config.toml
activation = "squared_relu"
lr_mult_down = 2.0
decay_fraction = 1.0
decay_shape = "linear"
seq_len = 2048
Each number is 128 + 24 x the weight over its row's rms, rounded and kept within 0 to 255. Layers, rows and columns count from 0. The size above them is the row's rms in percent of the matrix's.

# layer 8 attention output (transposed), 192x192, rms 0.142, rows 118-127,149-159,181-191, columns 96-143
size [ 92 108 106  97  90  86 113 110 110 107  90 104  85  93 102  98  96  87  88  87 108 110 102  98 108  99 105 107 103 107 106  88]
[[151 151 157  92  82 184 158  84 131 116 124 151 142  82 154 115 115 135 134 132 117 160 133 133 110 103 143 124 133 134 144 114  82 125 148 123 104 135 112 142 112 132  96  86 134 109  93 127]
 [118 106 118 165  86 128 141 133 128 142 112 191 144 143 127 144 106 164 133 122  95 133 135 104 108 128 166 100 121 133 120 104 109 106 130 142 127 134 156 141 127 127 124 109 192 153 101 108]
 [152 103 118  86 115 171 112 130 121 146 126 161 149 141 135 121 155 140 136 167 115 143 137 147 112 141 172 112 154 118 121 160  79  84 127 129  76 188 150 133 133 102 143 135 139 116 130 108]
 [205 171 111 132 145 115 156 106 172 165 104 140 120 120 147 160  91 113 134 117 141 109 149 157 106 175 134 150 123  75 149 149 132  99  96 127 103 133 125 122 140 113  95 132 118 119 122 126]
 [133 151 148 111  94 122 138 119 123 144 138 170 187 118 107 109 103 131 130 100 103 138 135 153 131 130  91 105 118 149 141 130 166 134 139 125 104 168 122 134 121 142  81 137 106 109 116 136]
 [144 129 133 103 129  71 118 126 118 116  95 122 141 109  81 163 213 100  98 112  79 128 128 132 158 118 137 101 123 118 125 140 168  79 129 116 101 119 132 113 112 135 120 133 146 124 153 132]
 [146 116 152 107 155 139 162 107 119 134 141 125 109 114 103 116 150 172 121 105 103 113 121 122 110 106 123 124 127 117 132 156 124 118  90 154  88 131 127 129 111 116 117  98 147 108  89 120]
 [116 125 139 114 143 123 123 127  87 157 119  95  97 145 125 165 159 154 147 104 104 164 156 128 135 154 144 149 123 137 117 149 131  83 113  92  96 143 131  88 158 129 123 167  70 114 156 102]
 [124 122 111 113 196 136 159 153 139 132 105 176 140 103 136 140 114 141 144 166 133 137 119 134 135 121 141 107 172  86 174 103 112 117 102 148 120 121 193  78  96 115 122 145 185 133 120 149]
 [ 82 132 120 152  87 160 167 145 131  92 154 128 124 123 109 168 150 125 153 112 144 144 172 118 115 105 141 134  97 131 143  77 131 121 129 128 152 154 160 126 113 130 132 160 122 139 130 135]
 [119 114 112 125 143 141 140 121 110 157 143 115 151 152 123 152 140 167 119 146 141 108  88 138 139 160 117 155 150 102 114 114 128 196 110 113 115 121 161 159 138  98 114 164 115 117 125 114]
 [128 139  84 130 154 137 122 169 122 123 119 171 120  83 132 142  91 112 180  98 170 141 166 116 110  94 148  95 129 113 120 134 168 142 104 145 127  91 130 128 144 130 116 123 141 103  84 144]
 [155 116  94 118 114 118 103 175 102 154 146 169 105 101 124 108 125  81 138 147  83 141 138 113  92 127 115 132 147 119 129 122 113 127 199 102 161 155 128  93 140 156 102 129 130 121 120 142]
 [156 158  95 119 151 111 100 131 143 136  99 152 105 140 159 117 133 139 100  91 141  95 115 179 126 169 130 124 109 105 128 171 137 102 130 147 146 111  96  89 116 109 136  93 126 140 134 131]
 [ 67 119 151 115 103 153 106 104 142 120 162 127 100 161  94 132 151  97 186 148 147 127 116 149 127 102 120 147 109 134 154  91 135 157 163  84 123 153 123 138 132 157 140 151 157 114  72  85]
 [138 102 131 144 142 147 150 120 134 148 125 177 141 113 115 101 142 142 112 119 172 122 151 138 111 153 159 115 129 160 126 126 130 147 118 134 151 177 131 116 114 176 124 116 107 128 143 141]
 [109 110 130 108  95 150 122 123 111 146 136 146 116 117 110 133 142 126 143 152 123  78  92 129 112 118 117 175 116 121 124 147 126 144 147 110 152 176  99 103 150 182 122 143 142  93  84 111]
 [139 124 130 155 101 107 118 160 153 133 139  92 128 119 172 112 110  92 152 131 152 167 132 120 144 138  91 152 134 162 141 121 120 120 136  78 155 159 123 111 159 127 163 108 104  92 115 105]
 [143 142 123 170 111 125  91 154 157 108 136 124 132 160  97 108 141 145 122 153 165  69 125 138 105 129 109 114 116 166  97  80 111 116 108 136 116 103 112 175 100 131 127 123  94 167 116 139]
 [148 117 117  82 127 115 117 167  99 118 142 112  81 155 128  89 139 105 127 108 146  71  94 109 115 147 140  91  93 136 115 169 128 166 123 143 115 128 105 134 130 117 110 122 124 132 130 138]
 [134 153 150 119 151 132 137 115 128 104 144 128 125 180 150 162 138 129 128 149 110  94 116 130 135  89 126 118 128 103 132 114 132 148 125  89 116 100 123 186 149 129 141 174 129 113 102  68]
 [119 117 124  86 165 151 125 138 167 111 140 129 103 175 136 143 119 155 113  80 111 139 124 149 111 122 134  90  95 126 139 143 133 122 105 137 123 123 132 150 131 157  87 130 146 107 136  99]
 [148 118 191 139 121 104 130 135 120 144 143 186 118 125 118 168 150 150 122 142 110 174 119 135 147 138 113 117 120 113 147 143 128 119 136 138  86 120 121 122 112 155 136 126 147 141 115 135]
 [136 110 142 181  90 143 120 146 141 130 116 102 140 128 110 116 131 139 112 164 121 118 106 155 141  93 125  67 137 139 164 144 136 152  95 141 132 129 103 131 134 130 164 107  86 203 119 153]
 [154 132 130 152 131 133 168 106 159 161 138 142 129 156 115 146  97 133 124 115 112 123 156 128 115 120 127 107  90 136 141 172 111 128 118  97 112 162 170 125 129 125  94 150 118 122 100 134]
 [181 153 144 113 183 106 148 131 158 113 109 168 149 127 138 186 124 153 126 114 100 145 148 162 156 168 128 147 173 118 159 144  92 119 101 109 125 102 113 129 152 116  81 110 121 124 162 116]
 [138 150 163 146 134 137  86 101  89  85 146 146 151 141 128 123 180 138 119 153 109  94  78  90 173  75 125  99 142 148 142 141 117 139 155  77 128 130 157 130 120 123 159 119 171 129 113 143]
 [169  96  75  63  98 141 121 116  96 143  88 160 121 163 100 143 125 169 148 130 160 130 132 134 105 121 107 153  90 139 136 155 146 134 117 167 115 125 145  85 119 111 144 129 154 151 136 139]
 [138 145 108 189 102 150 138 146 124 140 139  77 157 131  95 120 103 146 113 127 146 107 157 109  92 161 149 121 148  98 144 108 157 143 123 148 112  97 138 165 122 108 148 114 136 135 172 130]
 [155 103 120 134  69 110 148 139 150 122 119  99 112 108 159 151 117 137 191 155 135 113 111 132 130 113 113 125 127 131 149 157 116 133 127 148 127 139 113 127 144 149 110 111 110 135 127 139]
 [ 93 147 135  78 150 154  85 142 110 128 119 164 157 122  74 114 176 108  61 144 163 156  97 102 140 128  92 153 175 141 130  94 120 117 165 102 123 116 133 124 129 129 149 116 105 143 133  84]
 [173 130 100 147 149 168 126 194 116 129 157 121 111 103 155 125 103 133 140 106 117 127 123  78 112 135 130  87 122 102 118  90 126  93 116 111 157 142 157 112 141 136 140 143 133 129 119 148]]
# layer 8 attention value, 64x192, rms 0.181, rows 54-63, columns 96-143
size [ 93  99 103  91  93 103  96  97  94  93]
[[138 137 126 108 119 119 156 168 120 151 173 121 146  82 132 112 104 146 161 129 107  94 148 143 103 112 106 127 139 141 128 145 126 105 125 105  82 119 127 122 118 117 116 172 124 167 145 107]
 [121 135 102  82 126 124  63 131 144 128 172 116 114  76 145 113 154 109 134 164 133 123 120  90  86 153 114 147 155 104  90 122 134 117 135 149 144 133 124 189 107 152 110 154 118 131 119 128]
 [134 177 112 115 114 104  95 123 139 129 111 143 157 139  86 169 154 148 130 128 150 125  96 139 137 213 129 139 143 109 144 121 151 122 128 106 143 141 123 168 123 120 123 115 161 128 130 125]
 [121 138 137 174 138  94 129 112 110 179  89 104 151 159 131 170 143 152 143 149 104  93 153 140 161 159 144 114 102 134 105 114 115 133 148 171 142 103  98 126 138 123 133 139 123 137 139 154]
 [ 80 133 142 181 122  75 117 105 137 141 128 136 114 140 163 142 152 131 133 142 140 133 158 135 103 115 120 182 148  99 111 114 145 143 144 135  99 131 128 102 163 101 121 109  90 100 180  90]
 [ 73 147 145 169 148 150  88 107 124 128  90 137 139  95 138 128 114 123 145 144 115 141 120 133  99 106 140  71 137 128  97 116 110 134 130 122 133 143 121 156 133 114 162 126 146 101 155 101]
 [126  83 103 130 122 160  92 103 104 107 129 157 156 135 169 126 163 143 139 124 145 142 119 125 132 154 140 141 121  80 147 127 152 110 133 163 103 141  83 147 117 162 121 120 111 178 162 148]
 [123  82 187 128 144 156 148 148 125 124 114 150 127 115 172 151 131 135 109  71 153 123 137 139 104 112 146 131  92 151  62 120 120 125 113 106 125 141 113 106 135 120 111 121 124 148  91  72]
 [132 161 157  77 107 135 124  76 136 143 105 129 162 147 106 114 110 142 112 129 143 102 114  82 104 103  97  88 118 110 111 141 159 110 111 109 161 107 106 116 139 110 122 125 148 151 204 132]
 [116 149  78 122 120 182 157 149 163 141 115 126 128 136 132 156 135 162 134 138 110  98 137 112 135 115  85 142 165 138 135 113 111 118 148 128 144 165 161 134  77 103 173  90 186 136 138 134]]
# layer 8 MLP up, 768x192, rms 0.165, rows 0-10, columns 96-143
size [100 109  95 107 103  91  95  95 115 112  90]
[[126 111 131 145 156 115 119 143  77 156  95 117 145 146 122 154  96 137 163 107  95 141 129  98 149 145  69 151 138 117 138  83 128 118 172 151 123  86  86 108 104  87 161 126 119 153 192 111]
 [164 115 152 164  95 149 119 124 150 125 165  90 152 151 131 168 142 167 124  90 154 139 111 126 102 146 151 138 120 140 157 148 154 122 163 147 146 103 159  85 120 111 145 125 129  92 118  95]
 [142 121 106 130 114 141 137  69 107  87 110  72 128  76  62 130 150 111 166 122 108 114 138 140 131  82 180 127  87 121 188 119 123  90 127  73  83 132 138 113 116 107 172 162 123 162  65 150]
 [105 120 112 164 183 126 108 153 146 147 122 145  74 134 106  94 133 120 156 131 116  90 112 185  58 130 128 114 124 132  98 106 113 109 163 102 110  98 158 118  80 181 136 131 140 126  95 100]
 [134 127 168 104  98 131 128 132 146  65  94 133 143  93 150 129 105 119 178 160 108  92 175 175  99 102  87 147 154 140 114 134  76 117 156 139 142 154 120 138 122  77  84 116 118 103 114 146]
 [104 135 108 130 101 132 120 131 139 119 155 140 129 145 131  91 125 135 101  95  99 117 114  92 124 172 133 129 134 117 135 131 132 114 131 135 104 158  74 111 145 104 164  97 142 128 134 184]
 [175 107 158 131 133 138 155  98 149 120 127 120 161 136 145 178 156 118 173 122 112  93 127 161 135 180  77 137 129 143 125 141 157 132 149 118 117 155 112 152 142 145  88 130 132 167 161 125]
 [138 150 127 106 143 145 186  87 114 111 129 124 130 176 100 100 146  89 129 104 110 115 102 186 131  96 121 176 117 127  91  85 145 127 161 124 144 122  82  91  99 112 119 113 102  94 122 123]
 [163 104 160 150 124 107  99 169 121 129 102  73 199 136 145 171 117 131 120 164 125 124 129 127 110 112 132 111 158 126 157 139 142 129 100 137 152 156 168  80 121 152 113 133 108  96 168 171]
 [139 100 130 125 152  84 129 127 137 113 121 123 161 162 156 150 157 139 153 159 130 132 122 141 101 123 110  98  90  88 152 148 136  93 125 124 182 126 119 166 176 122 118 107 122 170 113 123]
 [119  72 162 113 110 117 128 118 159 139  99 130 114 154 125  90 102 126 133 115 123 112 118  78 162 126 141 124 162  99 123 151 141  66 167 124  88 150 165 120 150 141 156 135 170 170 139 140]]
# layer 8 MLP down (transposed), 768x192, rms 0.159, rows 0-10, columns 96-143
size [ 97 107 104 100 105  93 103 100 107 108  96]
[[121 149 101 115 146 157 160 146 100 135 124  94 114 147 120 160 118 141 176 142 161 110 118 132 123 154 132 141 103  97 120 150  96 136 150  80 135 115 117 128 123 126 145 102 154 122 120 148]
 [120 100 152 133 124  94 137 152 117 112 163 151 181 107 121 148 103 149 117 139 142 151 152 141 164 100 160 126 160 141 134  67 159 156 125 156 131 130  95  82 117 159 132 139 150  69 180 178]
 [110 136  76 107 170 140 150 155 107  59 132  74 143  87  79 123 107 128 131 124 110 176 118 143 142 146 183  89  98 176 124 108 155  96 114 120 128 182 124 112 117 130  79 128  87 135 125 137]
 [135 162 110 155 132 171 131 118 100 145 139 141 137  81 171 115  99 141 109 101 162 109 121 115 135 132 112 146  93 102 127 124 143 131 139 121 139 138 127 144 148 112 144  95 148 125 122 131]
 [136 110 149 113 135 107 175  99 116  98 123 145  94 118 174 138 171 119 128 139 121 126 124  93 127 132 151 172 137 179 146 164 134 155  88 113 185  90 112 137 125 134 177 125 173  95  96 125]
 [118  59 104 107 164 162 121  82 178 138 125  94 119 147 142 134 128 130 135 105  92  94 129 122 130 115 153 121 148 125 144 116 146 120 121 154 118 139 159 147 103 108 141 110 132 174 132 147]
 [159 108 164 132 163 163 115 108 133 153 132 149 119  91 163  98 142  87 111 151 138 166 133 149 113 163 106 121 106 117  99 120 187 133 137 134 169 134 121 137 162 110 115 152 139 122 132 104]
 [121 125 102 120 146 116 108 148 126 142 109 113 159 152 105  77 144 134 118 127 116 166 100 160 141 133 124 103 121 105  99 177 113 138 163 165 104 108 123 128 101  98 142 128 109 134 175 156]
 [140 121 131 131 132 129 159 132 112 131 125  97 133 152 140 108 110 128 100 103 113 107 128 132 102 123 157  99 121  91 153 114 168 111 116 103 124 128 115 126  90 121 126 125  97  91 163 155]
 [100 133 110 116  71 131 154 146 137 184 161 137 151 124 142 130 105 149 125 146 170 147 129 178  91 137 143 128 125 129 159 122 118 126 142 152 172 128 109 112 158 143 139 137 144 143 109 115]
 [129 119 110 136 113  80 141 126 117 126  90 135 145 147 111 116 124 126 173 124 119 124 183 106 123 122 164  79 150 144 158 164 136  90 125 106 146 151 135 101 176 114 156 140 205 128 144 186]]